Part of a small language model's weights.
Size: 12 heads of 32, MLP 832 SwiGLU, 41.3M parameters.
Architecture: RMSNorm before each block, rotary positions, biases, untied embeddings, normalized queries and keys, a norm inside the MLP.
Each number is 128 + 24 x the weight over the matrix's rms, rounded and kept within 0 to 255. Layers, rows and columns count from 0.

# layer 10 MLP down (transposed), 832x256, rms 0.342, rows 255-263, columns 0-255
[[106 106 151 108 117 148 141 124 158 161 120 171 121 123 131 125 132 165  83  90 146 171 115 161 128 124  93 113 130 170 146 131 166 150  99  96 106 136 147 117 134 136 165 102 129  96 115  94 122  99 128 120  70 148 151 148 143 146 104 131  72 113 148 155 137 105  99 112 134  75 152 126 120 137 102 142 128 148 127 138  97 154 164  72 119 116 126 186 103 127 156 141 115 120 153 113 150 103 128 130 112 103 130 131 118 151 139 125  97 109 169 147 117 134 157 132 131 139 123 126 111 150 121  66 111 124 156  88 109 133 119 148  77  99 141 113  96 141 115 164 108 126 156 138 126 102 147 153 124 111 151 116  80 144 114 163 113 106 186 131 109 156 130 127 135  87  90 146  93 155 137 120 146 176 142 123 116 164 136 114  44 131 142 157 119 165 122 115 141 151 163 118 119  90 123 122 162  91  91 117 110 131 113  91 141 201 126 186 146  83 113 136  88 111 142 126 134 129  84 121 118 120 124 136  98 163 110 125 108 133 131 118  58 130 134 111 150 102  97  97 126 129 106  71 159  97 118  92 141 130 129 143 107 157 142 127]
 [153 118 113 124 173 123 160 146 108 141 132 134 141 136 117  92 170 119 121 147 188 152 122 140 137  88 153 165 106  98 143 122 106 117 115 100 149 144 103 144 143 116 103 107 184 130 131 149 109 125 104 133 133 119 148 109 110 139 114 139 117  82 135 147  99 115 114 118 136 116 117 133  99 137 130  96  89 117 138 160 140 132 122 141 103 135  99 121 122 126 147 107 134 106 142 144 136  98 120  96 125 114 153 116 123 123  98 111 111 123 153 112 149 129 142 120 101 153 147 128 166 108 105 147 175 136 140 117 143 180 149 152 179 124 154 142 143 136 116 135 126 117 108 135  90 118 104 167 142 111 160 145  99 129 168 146 119 145 116 144 132 111 130 111 120 121 154 100 133 109 120 145 159 106 153  85 137 108 118 155 125 104 137 139 194  58 121 135 112 145 135 108 160 100 141 119  99 138 175 115 142  79 177 100 111 149  90 163 140 167  87 142 158 137 122 134 117 136 152 124 140  90 107 126 116 101  89 148 110 126 171 161 173 158 136 156 149  73 105 128 161  90 144 113 140 138 114 105 158 132 133 108 109 171 138 141]
 [ 83 123 155 127  99 149 114 130 121 141 142 128  85 119 108 128 109 122  93  98 157 102 115 137 132 148 164 154 111 127 128 151 121 117 163 120 120 142 106 116 137 125 111  87 142 136 141 172 164  70 131 176  97 108 120 109 145  91 145 117 111 124 120 117 124 114 131 134 146 122 105 148 120 133  76 106 104 122 140 123 142 114  91 102 135 169 174 100 144 146 119 152 131 108 135 147 160 112 131 164  88 133 163 128 155 118 122 101 130  80 130 151 155 132 118 160 114 131  73 141 134 110 160 139 133 189 123 175 119 122 117 142 180  89 144 106 125 114 159  98 148 129 127 163 134 145 165  90 114  85 154  89 134 107 105  90 125 176 128 133 136 109 136 144 118 121  91 133 116 151 125 130 126 112 143  86 144 106 154 127 110 166 128  96 169 190 119 119  88 125 113 163  98  95 129 156 151 155  95 105  58 135  91 147 135 137  97 102 138 185 111 137 142 104 123 128  60 111 106 139  97 167 114 160 175 142 123 114 110  94  99  97 119 150  67 143 119  99 130 140 110  97  62 120 114 133 127 147 132 110 108 118  94 109 116 136]
 [ 91 135 150 115 149 138 118  92 151 156 137 127 115 114 162 155 153 134 137 107  93 149  92 138 139 139 103 176 124 157  95 111 149 127 141 120 125 118  76 118 143  80 165 107 108 140 130 127 106 150  85 136 107 106 166  72 139 171 140 129 108 143 122 102 110 131 138 131  91 170 131  80 160 159 164  79 183 114 110 123 148 139 196 184 126 125  86 119 100 110 126 120 119 139 130 125  96  92 152 119 133 142 112 106 135 137 131 142 176 161 124 113 119 131 151 129 146 130 172 153 128 109 110 167  90 156  95 106 155  83 118 107  88 110 122 100 134 130 142 119 144 102 141 119 132  96 101 101 134 124 142 124 137 100 149  92 100 106 133 134 117 102 111 118 125 150 145 162 125 138 203 122 112  83 149 164  82 123 150 159 109 109 128 127 115 163 126 137 135 145 122 170 115  78 131 112 158 151  98 103  94 156  96  80 125 103 147 120 156 157 110 160 119 149 121 121 147 169  83  96 149 149 147 172 138 121 167 140 141 124  99 132 136 153  77 136 112 133 148 150 148 132  77 131 156 138  94 113  88 126 148 138 131 129 133 112]
 [112 140 140 150 124 132  94 116 130 128  94 134 111 121  86 170 100 110 106 162 132 136 181 132 147 116 157  96 150 117 157 116 103 163  80 144 123 102  93 108 106 114 154  97  94 176  99 121  94 128 116 141 100 128 126 120 157 155 170 121 121  89 145 146 153 108 148 128 130 160 166 144 130 114 116 164 115 155  61 126  99 168  82 146 137 135 150 160 106  97 125 132 107 103 117 146 126 127 162 164 139 120 156 111 112 160  95 152 111 125 167 134 136 122 145 169 111 119 132 106 124 112 108 123 105 139 152 112 119 159 145 158 102 142 139 136 137 100 151 125 102 157 131  99 111 119 120 131 144 132 177 127  57 158 149 109 109 152 136 131  86 122 127 111 160 115 159 105 114 133 154  73 119 146 114  96  77 121 121 143 130 120 109 142 120 146 164 170 147 121 151 100 138 126 124 104 151 178 131 171 115 125 112 133 164 142 120 131 167 155 175 169 151 155 149 123 126 134  68 139 133 132 148 124 137 126 132 103 140 142  88 116 156 135 127 136 123 134 125 165  83 137 139 143 153 104 141 133  94 153 118  87 126 177 122  96]
 [114  94 108 145  67 130 118 160 113  99 125  69 100  99 141 113 130 142 135 126 130 120 107 110 135 158  82 108 107 127 139 134 134 145 113 142 123 131 103 119  96 142 133 150 157 110 133 113 129  96 164 153 145 148 124 131 186 128 108 143 111  99 132 154 178 125 132 133 152 131 142 145 132 120 117 120 163 166 162 104 111 155 165 117  81  92 118 128 142 139 140 140 108  83 112 123 147 176 162 116 135 135  50 114 131 119 117 112 133 126 138 100 111 136 142 147 123 155 134 143 113  82 105  82 134 173 143 144 133 133 154 156 136 144  84  81 116 120 113 137 146 129 146 128 121 145 135 123 115 203 121 133  91 122 101 149 108 106  75 140 135 115 159 136 156 133 181 170 177 135 166 145 129 157 157 130 175 119 127 120 109 139 168 114 142  93 138  91 123 157 160 167  97 167 101 145 166 140 102 119 155  94 124 118 103 177 150 105  90 152 139 136 118 185 118 152 168 146  77 130 168 145 129 105 111 137 157 174  79 133 106 121 126 156 138 134 154 129 112 107 149 112 105 138 161 119 124 134  94 100  98 149 149 139 117  89]
 [132 121 123 148 142 108 153 134 110  97 138 139 116 132 167 119 101  90 103  96 121 117 142  95 126 154  95  88 142 192 145 126 143 133 155 191 145 136  98 134 138 111 126 100 133 164 148  78 151  66 129 134 179 137 166 126 165 181 129  74 147 119 153 132 134 130 149 101 109 139 157 116 125 101 119 122 180  91 155 136 117 159 118 143 128 114 104 142 146 119 151 178 117 136 111 170 131 131 155 105 100 164  98 133 173 131 104 147 113 126 134 146 137 118 144 139 129 151 126 104 119 134 147 151 113 156 101 120 142 179 168 111 133 136 124 156 150 123 142 162 147 104 145 113 172 132 179 127  65 146 117 104 156  90 134 165 134 141 124 127  68 119 114  89 142 117 168 122 152 144  98 120 152 161 158 130 133 118 132 122 123 153 101 164 104 128 138 106 127 141 197 130  98 133  98  81  96 119 158  95 134 164 171 153 150 169 120 120 120  98 132 126 132 138 130 150 163 100 105  64  93 102 151 137 111 133 143 151 108 143 119 126 121 158 113 178 137 109 152 154  77 115 127 125 123 105  90 183 130 173 132 138 168 143 147 122]
 [127 105  75 160 106 134 123  77 141 142 109 128 122 126 139 112 145 134  80 130 125 158  91 143  93 107 120 121  97 102 121 127 129  83 111 138 143 147 145 126 153 160 124 125 156 125 130 101 111 156 104 183 137 136 134  99 157 158 126 142 167 111 102  98 109 137 105 100 101 142 169  76  91 125 124 115 138 144 120  90 166  74  77 120 136 138 143 113 124 154 140 141 100 159 185  90 106 154 136  98  92 139 134 156 100 128 101 132 169 138 119  92 145 122  79 108 121 173 145 112 134 134 169 154 105 125 144 112 156 119 108 134 129 174 111 104 114 119 119 138 110 179 113 134 134 157 133 120 132 114  71 149 138 124 142  91 135 140  72 140 131 150  97 149 160 128 127 123 163 146 106 184 107 140 137 122 132 123 145  77 136 105 126 127 140  88 121 136 111 126 147 195 116 150 171 114 138 110 111  96 134  60 104 109  82 128  98 114 119 131  88 161 137 113 102 153 114 142 107 131  94 134 118 105 138 129 123 101 108 142 133 150 149 137 117 148  92 140 131 103 134 114 150  81 154 151 175 121 148 102 134 140 137 160  90  83]
 [145 136 137 126 141 171 118 111  94 148 120 145  88 142 143 159 160 121  57 114 123 174  89 167 159 121 135 103 107 143 132 132 122 116 104 126 149 142 120 153 126 184 133 123 108 156 140 119 119  84 101 169 138 116  84 114  89 131 114 105 129  85 145 117 130 108 134 158 123 130 126 133 130 158 119 112 119 135  88 123 119 155  89 137 120 113  99 140 131 138 100  98 146 113 149 145  85 122 167 102 118 102 118 101 137 126 122 146 143 136 150  83 159 126 153 124 133  98 107 106 119 108 127 126 132 141 129 122 150 110 132 116 131 136 181 102 153 132 139 134 125 148 163 126 121 139 137 156 144 126 171 117 148 133 121  95 141 140 185 123 115 139 116 135 137 130 146 151 101 152  91 134 153 160 154 116 120 123 172 115 136 142 133 105 124 138 148  90 167 133 102 141 109 102 138 129 137 137 149  93 183 122 123 133 156 108 131 124 128 154 131 111 147 181 129 114 153 114 159 135 104 164 119 142 161 115  83 157 154  95 124 102 133 155 149  76 107 104  95 107  67 125 173 110 137 128 133  98 105 165 131 171 106 112 126 139]]
# layer 10 MLP gate, 832x256, rms 0.344, rows 256-264, columns 0-255
[[120 155 122 131 146 119 147 145 133 112 112 124  71  95 114 113 198  98 148 129 117 142 141 107 125 134 144 160 109 128 122 115 144 151 147 102 159 138 135 113 111  81 112 135 135 178 145 130 112 132 181 110 157  86  90 129 116 167 112 153 146  98 173 144 103 104 108 140 153 105  84 108 130 146 123  79 155 159 158 120 114  68 109 123 151 162 136 116 111 145 159 123 104 108 153 137  85  80 137 144 127 117 119  93 177 129 116 131 163  94 147 135 126 125 152 129 125 191 143 111 124 135 129 138 141 139  93 139 124 133  74 127 105 152 134 121 153 119 122 145 123 124 159 108 173 170 155 134 167 114  95 115 144 156 145 142 120 105 107 143 123  95 139 136 157 135 145 110  85 125 144 112 131 126 141 151 117  85 122 105 112 101 117  88 136 115 109 138 132 111 100 121 158 144 135 141 128 133 107 166 146 103 120 133 107 140 195 150 124  99 103 126 110 148 136 121 116 113  89  95  92 104 132 150  92 136 106 165 148 121 130 150  78 129 135 136 109 143 144 139 149  79 149  93 121 168 106 112 143  91 133 119 101 136 114 138]
 [143 130 161 127  87 155 119 162 145 120 114 131 117 120 157 125 153  87 144 159  82 123  97 154  86 116 139 144  92 117 125 129 100 131 126 160 118 119 162 158 108 133 170 129 159 178 122 122 117 154 132 104 125 121 140 118 151  98 107 122 152 118 118 119 137 129 136 173 124 155 111 157 136  83 161 103  96 129 165 123 109  95 127 128  96 125 126 102  94 159 121 147 125 124 174  83  94  95 106 118 130 200 115 106 127 152  90 120 128 113 120 115 143 196 142 135 110 123 135 161 102 136 118 107 142 138 112 144 175 149 122 121 121 169 154  77 103 113  57 128 146 152 140 152 105 129  99 131 130 104 108 134 115 111 132 165 144  88 129 114 129 124 127 115 189 105 127  83 101  95 120 147 148 138 114 125 120 174  83 159 121 108 157 184 146 107 103 174 112 158 131 150 158 127 121  82 120 100 108 160 143 137 130 113 132 139  52 103 124 117 124 138 115  90  99 137 115 149  81 149 164 143  94 117 129 129 159 137  91 125 162  84 136 137 160 134 122 158 131 112 110 119 135 167 114 104 146 112 159 142 147 149  99 116 124 129]
 [156 122 117 116 121 148 134  73 149 120 103 119 130 131 150 129 106 136 153 104 100 115 108 134  95 129 102 130 124  80 149 110 135 113 141 150 139  88 122 126 140 160 184 154 127 130 151 127 161 151 170 114  93 151  98 124 112 155 142 109  71 147 124 147  96 151  95 146 131 112 179 122  99 127 113 165  68 127 110 112 161 133 135  93 169 161 151 134 129 147 165 126  84 113 105 112 117 100 117 122 123 146  98 169 108 147 142 121 132 124 145 162 126 128 141 140 141 118  95 148 109 187  86 118 152 137 101 100 116 142 125 177 170 147  87 140 141 140 136  97 141 159 120 125  78 133 113  94  93 134 105 139 122 157 140 128 135 126 120 141 101 132  99  89 112  98 125 101  87 131 121 165 141 140  95 124 174  97 128 122 178 148 102 163 130 122 170 101 113 176 102 125 152 109 146 127 123 119 112 150 114 137 119 113 147 130 143  73 115 121 108 103 127 128 142 120 109 135 173 154 147 103 139 142 103  91 158 139 136 135 145 109 145 103 138 152 127 118 134 149  91  99 151 150 155 183 117 115 170 158  84 104 180  94 139 125]
 [114 125 118 164 133 136 168 157 149  99 128 115 130 137 137 124 104 171 174 131 164 122 125 111  97 140 154 129 107 136 137 151 185 133 127  95 154 132 148  91 157 114 139 132 148  97 151 113 146 140 171 110 102 127 117 117 130 118 121 109 112  88 117 107 127 151 128 139 154 100 135 136  90 102 123 124 104 118 131 149 102  94 147 159 142 186 132  88 142 112 121 156 128 152 148 125 144 106 166 132 177 135 117 148 135 109 113 102 134 130 130 101 108 139 131 190 101 148  92 102 103 111 117 160  85 112 113 104 138 126 124 108 108 114  78 174 121 110 110 127 140 162 136 122 159  95 135 166 131  75 149 152  98 110 163 144 120 120 157 149 187  84 134 112 142 161  99 125 141 133 120 170 123 120 124 149 139 158 139 146 146 112 147 141 108 155 123 176 124 136 111 144 125 137 113  84  90 127  96 101  86 112 146 154 150 118 102 122 133 134 109 115 129 141 148 138 139 106 134 148 120 150 138 104  87 108 109 123 153 137 170 124 117 139 145 140 139 164 164 104 108 128 178 138 133  82 126  79 149 102 111 125 127 110 145 158]
 [127 157 115 146 133 134 144 147 102 137 185 124 148 146 129 130 108 114 135 111 143 108 105 195  98 139 133 175 150 175 123 107 131 110 126 153 107 122 132 132 139 145 117 152 124  92 113 158 164 115 109 131 155 113 142 141 138 133 104 116 119 118 142 133  83 162 157 133 149 128  87 126 141  59 115  95 132 142 116 173 103 160 154 107 113 130 170 149 112 132 123 106 103 163 129 118  99 140 137 129 109 154 109 103 136 157 123 106 128 103 118 119 133 156 101 118 123  79  99 192 138 133 148  86 124  93 139 153 140 116 158 158 114 144 118 113 150 175 106 104 160 129 101 137 173 132 129 164  80  95 123 111  96  77 122 111 108 119 123 134  96 146 169 142 148 174 120 147 119 107  85  73 125 112 104 133 134 141 105 152 126  93 145  94 129 116 109 149 143 140 114 111 126 123 137 148 139 133 121  81 115  89 118 106 116  91 161 116 134  93 117 133  89 132 126 145 121 144 178 151 188 116  73 133 123 135 129 108 168 166 183 159 133 146 141  95 122 126 138 125 104 128 151  92 119 105  94 163 151  93 157 123 145 122 145 165]
 [157 145 111  94 130 126  77 110 131 149 141  99 130 112 160 102  83  97 140 137 135 111 148 121 141 130 145 111 119 137  77 112 128 126  80 139 123 185 141 129 126 143 156  82  87 131 120 168 128 160 139 133 137 114 134 120 163 128 137 129 141 138 171  63  64 133 106 137 159 156 148 126 131 103 114 121 140  80 155 112 163 129 112 133 109 117 138 146 121 104 141 154 104 115  95 175  86 107 124 171 114  95 172 132 152 142 113  89 140 182 118 123 110 145  77 113 127 135  98 132 144 126 135  65 103 161 148 129 145 112 115 101 101 143 140  90 118 142 166  99 144 106 105 110 113 130 148  98 106 112 138 146 138  87 111 118 130  95 105 100 105 148 121 144  99 135 128  83 150 181 125 150 132 184 122 171 143 135 108 127 146 170  95 116 170 157 155 153 127 150 131 141 129 129 100 124  98 119 155 136 149 146  85 106 161 152 130 133 107 124 113 132 137 103 105 126  98 155 157  98 159 164 146 137 102 129 102 105 148 146 191 149 128 111 114 138 149 159 129  96 106 130 131 121 142  85 119 139 108 148 177 160 165 136 107 113]
 [113 104 160 159 121  86  90 129 154 122 113 169 128 158 126  68 116 134 106 138 116 150 113 145 151 165 105 117 108  99 110 135 104  93 142 125 116 133 135  85 170 103 164 101 144 153 147  94 193 110 135 129 167 128 116 149 135 145  95 147  95 100 135 148 142 158 131 105 123 165 126 130 108 129 126 130 150 147 137 143 110 135 141 107 136 139 161 139 155 105 108 129  99 173 130  92 145 103 147 101 129 127 135 172  99 135 115 159 152 145 139 150 159 110 115  88 115  90 115 104 139 113 144 111 126 134 119 131 119 172 123 125 122 121  99 160 149 154  96  93 101 132 141 143 101 169 144 157 119 132 121 148 117 106 129 164 140 164 144 106 128 188 114 148 153 133  98 108 106 120 129 106 176 161  81 147 159 113 137 136 142 145  97  95 136 151  91 119  92 131 151 111 149 127 117 144 119 125  92  84 101 188 152 126  91 125  94 154 119 121  97 156 209 126  87 110 127 117 124 161 168 118 128 138 103 140 133 126 109 141 121 112 149 130  78 167 124 161 184 127 105 186 131 181  64  85 102 104 102 120 147 122 150 111 109 119]
 [145 136  93 156 128 150 123 129 157 117 118 117 138 126 124 129 101 110 138 138 142 128 108 161 159 105 112 122 116 105  89 114 138 178 150  97 153  91 133 123 110 123 121 112 120  99 140 145  98 101 149 145  94 130 108 106 175  94 140 108 120  85 156  87 131  89 147 105 152 116 145 167 132 115 120  96 143 105 114 192 118 142 107 111 106 138 136 163  68 160  72 117  93 104 123 145 117 125 117 123 164 138 122 148  97 141 130 144 148 151 170 126 131 104 115 142 127 124 112 106 134 144 137  92 115 131 116 139 137 132 116 144 203  64 142  74 128 130 109 143 133 187 175 154 135 127 100 146 191 130 126 110 129 125 138 143 114 137 136 130 154 166 149 122  96 132 121 101  83 153 124 150 135 155 113 107 168 117 164 137 117 125 105 133 110 171 144 121 113 168 111 114 109 165 152 107 124 139 131 141 164  99 110 103 116 139 130 118 164  91  84 124 110 152 133 161 110 106 121 128 147 147 135  98 148 136 109 125 155 140 170 136 137  93 147 104 122 104 122 144  90 161  86  93  81 130 119 139  95 107 118 131 154 152 144 134]
 [120 120 125 137 137 148 167 146 131 153  84 138 142 117 152 137 177  97 110 133 132 128 164 119  91 181 151 133 106 129 105 126  69 156 147 103 120 134 108 122 116  95 150 166  89 104 124 133 127  93 125  87 123 186  91 141 154 112 132 114 102 138 138 135 104 121 115 122 125 145 138 121 100 105 134  90 110 132 127  89 132 177 112 144 150 134 133 126 122  80 109 130  97  94 113 137  96 139 117 173 136 164 116 115 116 139 144 110 106 176  87 152 111 159 106 129 144 132 115 115 120 172 104 180 141 128 138 120 125 145 150 153 117 153 149 144 137 156 107 115 116 150 159 149 100  78 117 159 128 187 103 119 134 162 155 111 186 133 141 144 133 139  95 125 108  76 130  92 163 126 127 131 139  95 112 114 130 146 134 106 157 113  99 112 137 133 132 110 130 112 160 144 154 109 123 168 175 140 138 154 139 168 174 131 136 134 166 145 121 122 130 102 158 148 125  65 131 145 111 134  92 102 145 159 100 114 101 101 114 185 131 175 141  97 108 118 155 159 172 142 184 142 115  98 149 128 113 118 142 118 120 109 137 129 142 119]]
# layer 10 MLP up, 832x256, rms 0.371, rows 256-264, columns 0-255
[[128 114 183 106 122 144  88 144  95 127 156 125 142 157  40 148 119 109 129 137 154 124 128 135 172 182 112 157 140 164 150 119 142 136 163 150 148  93 138 146 140 106  68 120 123 108 125 152 109 111 104 157 129 123 160 126 101 118 121 118 109 170 147 112 144 136 135 152 109 126 134  85 129 105  98 147  80 136 120 155 147 135 108 109 123  95 161 126  99 115 156 114 104 116 100  75 127 142 154 111 140 136 132 129  98 108 115 155 125 112 104 115 122  94  84 157 166 143 147 126 100 158 137 135 125 111 130 124  95 149 163 157 164 114 161 172  85 125  99 116 117 101 105 173 119 130 176 103 103 164 163 152 160 158 120 174 112 145 138 112 117 135 112 120 128 147 142 142 154 100 135 118 129 112 112 154 102 132 122  88  90  88  94 130 117 139 146  97 133 131 112 100 142  79 154 150  98 126 127 124  93 125 114 124 169  74 155 146 115 170 139 109 100 150 160 163 146 121 119 117 129 164 101 113 101  84 122 133 140 137 125 117 129 154  84 106 138 138 135 121  88 162 143 100 154 105 138 102 158 103  92 154 101 140  95 150]
 [136 127  98 144 114 125 138 119 122  97 104  96 123 129 114 157 101 151 137 109 106  91 159 107 130 132 126 132 137  91 152 166 150 149 123  84 118 129 132 105 187 151 116  95 135 115 160 130 111 167 148 171 141 124 128 101 103 137 121 142 142 145 135 160 148 121 110 124 100 150 149 141 158 148 137 131 129 130 151  85  96 134 134 164 128 131 107 117 152 121 117  79 178 164 118 135 136 128 113 149 128 122 157 111 102 147 110 112 103 142 110 146 124 163  81 108 169 147 160 125 150 115 152 144 110 106 138 116 102  98 145 167 154 131 127 135 145 120 187 148 122 108 170  74 146 106 151 161 118 146 116  98 130 100 163  83  98 154 120 147 129  91 141 157 106 172 161 119 106 138 145 131 139  79 152 119 126 161 111 109  89 156 113 119 111  69 152 117 125 118  99  95 139 133 126 131 158 141 115 141 107  94 146  98 119  97 107 133 192 131 148 127 149 105 124 155 165 100 139 128 104 155 139 167 142 140  85 128 161 139 103 127 106 129 135 133  97 128 112 124 156  98 139 116 131  97 120 147  99  76 106 112 108 127 141 131]
 [129 164 130 135 125 132 133 135 117 144 136 151 153 113 151 146 128 151 150 100  89 122 129 149 119 129 187 124 102 119 146 126 135 132 104 130 119 155 115 157 157 112 119  93 106 134 147 108  93 132 139 141 148 112 178 121 146 133 119 178 121 110 174 161 140 105 201 147 134 138 146 174 119 148 137  93 152 178 135 112 141 168 125 184 129 111 146 153 175 118 122 130 162 120 138 127 117 186 129 104 172 103 158 133 105 111 111 156 132  80 113 123 146 148 136 135 162 170 114 106  99 139 149 103 159 144 132 158 150 110 103 126  71 121 132 155 123 134 114 143 110 160 131 140 127  97 145  92 103 134 168 142 116 125 130 159 107 109 100 119 113 117 112 144 151 147 125 141 157 114 137 170 112 150 137 130 118 124 124 109 125 154 158 130 166  99 114 142 137 126 137 128  63 116 131  73 121 173 136 128 101 113  75 132 129 108 154 115 140 109 119  97 139 114 121 130 142 132  62 111 128 172 151 103 123 160 159  86 117 163 142 160 139 145 120 123 136 155 138 140 153 176  88 158  89  96 121 161 118  93 126 129  67 148 136  99]
 [120 137  87 158 112 140 128 144 136 152 157 101 109 150 144 129 129 143 133 166  96 126 134 140 145 172 165 108 114 102 105 122 118 148 162 132 113 142 133 160 137  69 150 148 137 139 132 143 131 121 167 133 145 141 126 104 168 125 115 127 116 119 138 129 120 132 127 120 121 134 144 151 108 131 153 130 145 133 145 120 119 134 129 139 183 112 123 143 141 164 143 124 152 111 124 132 132 155 159 106 167 185 112 195 108 118 109 154 124 118 125 175 126 124 118 178 119  97 104 166 170 135 102 130 145 141 134 142 111 137 109 138 147 139 132 145  84 139  92 154 148 120 116 141 162  95 138 156 142  64 131 138 127 106 121 118 127 104 200 149 127 149 106 136 134 125 190 135 123 127 145 126 107 130 139 146 129 115 128 119  95 153 103 100 116 140 136  95 150 126 154 105 149  95 132 138 141 119 153 137 130 141 132 129 129  96 120 115 122 124 137 171 144 178 160 147 139 129 126 137 144 145 159 167 137 138 147 121 109 151 118 135 134 111 118  63 145 171 198  85 108 114 107  96 166  97 140 153 130 187 153 125 159 113 152 155]
 [186 131  90 116 131 154 128  92 129 111 140 116  93 126 173 128 128 103 207 112 134 131 138 118 156 123 139 138 137 114 127 104 102 160 120 147 141 147 149 128  92 107 172 106 114 128 133 114 120 176 113 133 156 202 110 137 128 148 137  97 121 124 120 144 130 161 143 126 136 142 129 101 102 150 145 126 126 133 129  85 107 154  89 103 131 120 155  98 127 135 149 128 123 131 109 124 121 118 123 130 118 165  98 124 116 111 129 128 183  89 109 128 114 113 110 121 158 141 182 112 112 109  85 127 127 144 109 103 113 119 155 159 139 131 105  80 158 123 149 122 145 100 113  99 114 114 136 135  91 159 120 138 117 115 142 114  98 148 141 130 117 101 103 117 112 116 121  78 165 150 102 135 167  75 146 135 111 119 122 156 132 110 128 148 177  91 134 106 107  74 146 138 117 149 110 155 128 131 152 138 133 132  81 162 171 129  90  55 156 119 156 135 116 131  99 139 105 110 115 110 113 126 147 139 129 138 142 143 126 123 129 147 104 152 159 132 119 125 127 128 176 116 129  96 123 114 133 112 126 106 139 125 130 127  45 125]
 [114 159 146 162 119 130 153 115 118 138 149 126  92 136 125 100 133  87 170  95  91 114 106  96 118 129 133 153 149 106 108 171 114 109 121 120 141 120  91 159 138 118  84 134 131 177 157 100  99  97 140 175  88 100 179 130 101 143 138  98 122 137 116  97 110 126 118 120 109 150 104 107 119  78  89  79 157  94 184 136 187 148 150 166 144 121 169 138 104 134  96 176  85 104 156 153 145 141 119 141 120  71 143 112 115 138 118 102 133 125 116 123 148 129 138 134  61 152 184 128 110 128 174 123 127 120  59 111 134 172 155  98 116 125 100 114 117 121  94 128 105 152  87 170 156 139 165 133 125 145 179 134 110 123 123 112 136 134 101 116  95  89 104 108  91 167 132 137 147 140 103  98 150  95 151 115 105 105 135 127 102 136 105 118 134 134 121 106 132 113 169 159 163 140 118 105 104 118 124 138 127 102 119 115 130 174 169  96 168  98 101 100 156 153 122 122 147 130 130 122 129 142 157 126 123 107 128 132 176 104 128 135 110 139 136 141 174 126 167 133 123 128 120 155  94 107  98 188 173 156 134  95 120 153 139 152]
 [130 133 142 122 138 103 140 116  64 119 154 105 148 120 113 145  94 104  91  95 146 130 117 175  99 110 110 137 129 130 125 103 171 118 155 168 136 138 119 112 115 172 148 125  83 170 110 134 152 172 109 130 169 148 159  79 152 145 108 165 131  86 152  97  92 107 139 106 144 138 152 132 120  97 145 133 125 141 119 135 171 121 133 180 137 108 145 109  90 113 114 131 148  88 130 129 133 126 132 119 108 110 131  76 140 131 155  80 143 136  94  90 142 131 135 138 116 155  93 119 109 130 140 123 111 122 119 139 106 152 108 131 139 178 133 125  75 141 149 102 154 166 148 123 161 119 163 135 146 135 125  86 142 115  95 129 131 153 128 103 139 173 126 113 142 151 121 133 159 150 131 179 147 150 159 113 107 134 129 147 122 116  96  96 122  62 189  83 121 159 137 164 139 141  93 122 143 128 133 145 174 130 107 146  74 156  93 155 147 141 159 141 140  92 161 127 137 135 146  82  82 138 140 148 133 164 133  91 119 140  91 145 122 154 117  96 134 145 113 151  93 125 104 131 139 147 127 133 163 113 146 148 115 121 139 105]
 [111 140  87 136 129 128  97 142 128 102 137 143  95  93  69 145 114  74 153 123 102 154 115 164 144 119 144 117 115  97 116 130 131 124 148 111 125 160 109 122 144 113 122 131  93 132 146 154 113 117  90 167 126 145 125 116 153 150 123 140  99 115 140 118  73  82 112  95 137 136 140 106 137 126  93  72 130 116 189 163 146 149 197 103 130 114 108 129  97 150  70 146 125 113 147 174  89 165 163 132 130 125 134 141 148 149  96 103 130 127 127 117 117 116 148 153 126 155 134  94 129  74 136 141 154 153 129 127 136 128 135 149 105 112 153 153 148 137 124 126  82 138 140 160 111 156 156 141 141 117 127 143 154  97 108  99 159 132  91 141 101 168 142 157 135 124 104 115  92 138 163  87 115 154 109 165 130 114 124 103 110 152 133 126 145 108 138 120 181 102 112 114 118  93 132 132 148  97 104 118 159 132 148  92  99 104 157 107 178 106 120 124 123 146 142 116  92 125 113 136 150 135 101 133  88 155 166 141 125 137 106 127 148 101 163 127  87 111 134 158  74 184  98 130  92 164 110 144 145 136  70 140 131 121 144  95]
 [122 156 103 124 120 172 131 123 118  96 127 124 123 120 127  92 162 130 101 111 111 118 159 153 136 132  76  70 125 131 121 134 116 161 153 116 102  96 143 156 123  95 130 112 103 124 163 130 134 113 124 112 119 107  85 174 150 132 113 137 145  96 138 140 136 110 123 115  93 154  96 139 140  91 149 110 117 140 130 157 114 106 121 142 142 149 146 139 128 135 112 156 129 158 147 133 103 122 146 140 108 160 153 119 102 111 101 134 119 139 112 109 120  97 141 143 131 141 144  96 132 148  97 153 135 105 109  85 125 165  93 121 155 119  77  94  75 105 111 146 100 140 100 105 141 116 150 171 125 168 103 142 132 110 140 104 126 148 101 135 114 144 158 108  87 123 140 110 161 125 127 141 112  90 169 158 131 129  69 173  70 135 133 106  52 149 121 120 167 120 114 123 155 142  98 145 129  94 127 127  99 144 132 151 113 158 182 133  91 100 154 131 102 120 173 160 149 154 110 149 113  94 133 101 135 176  93 110 125 134 132 142 156 147 118 149 119 127 145 144 129 152 122 205 118 146  99 131 155 148 129 113  83 126 105 154]]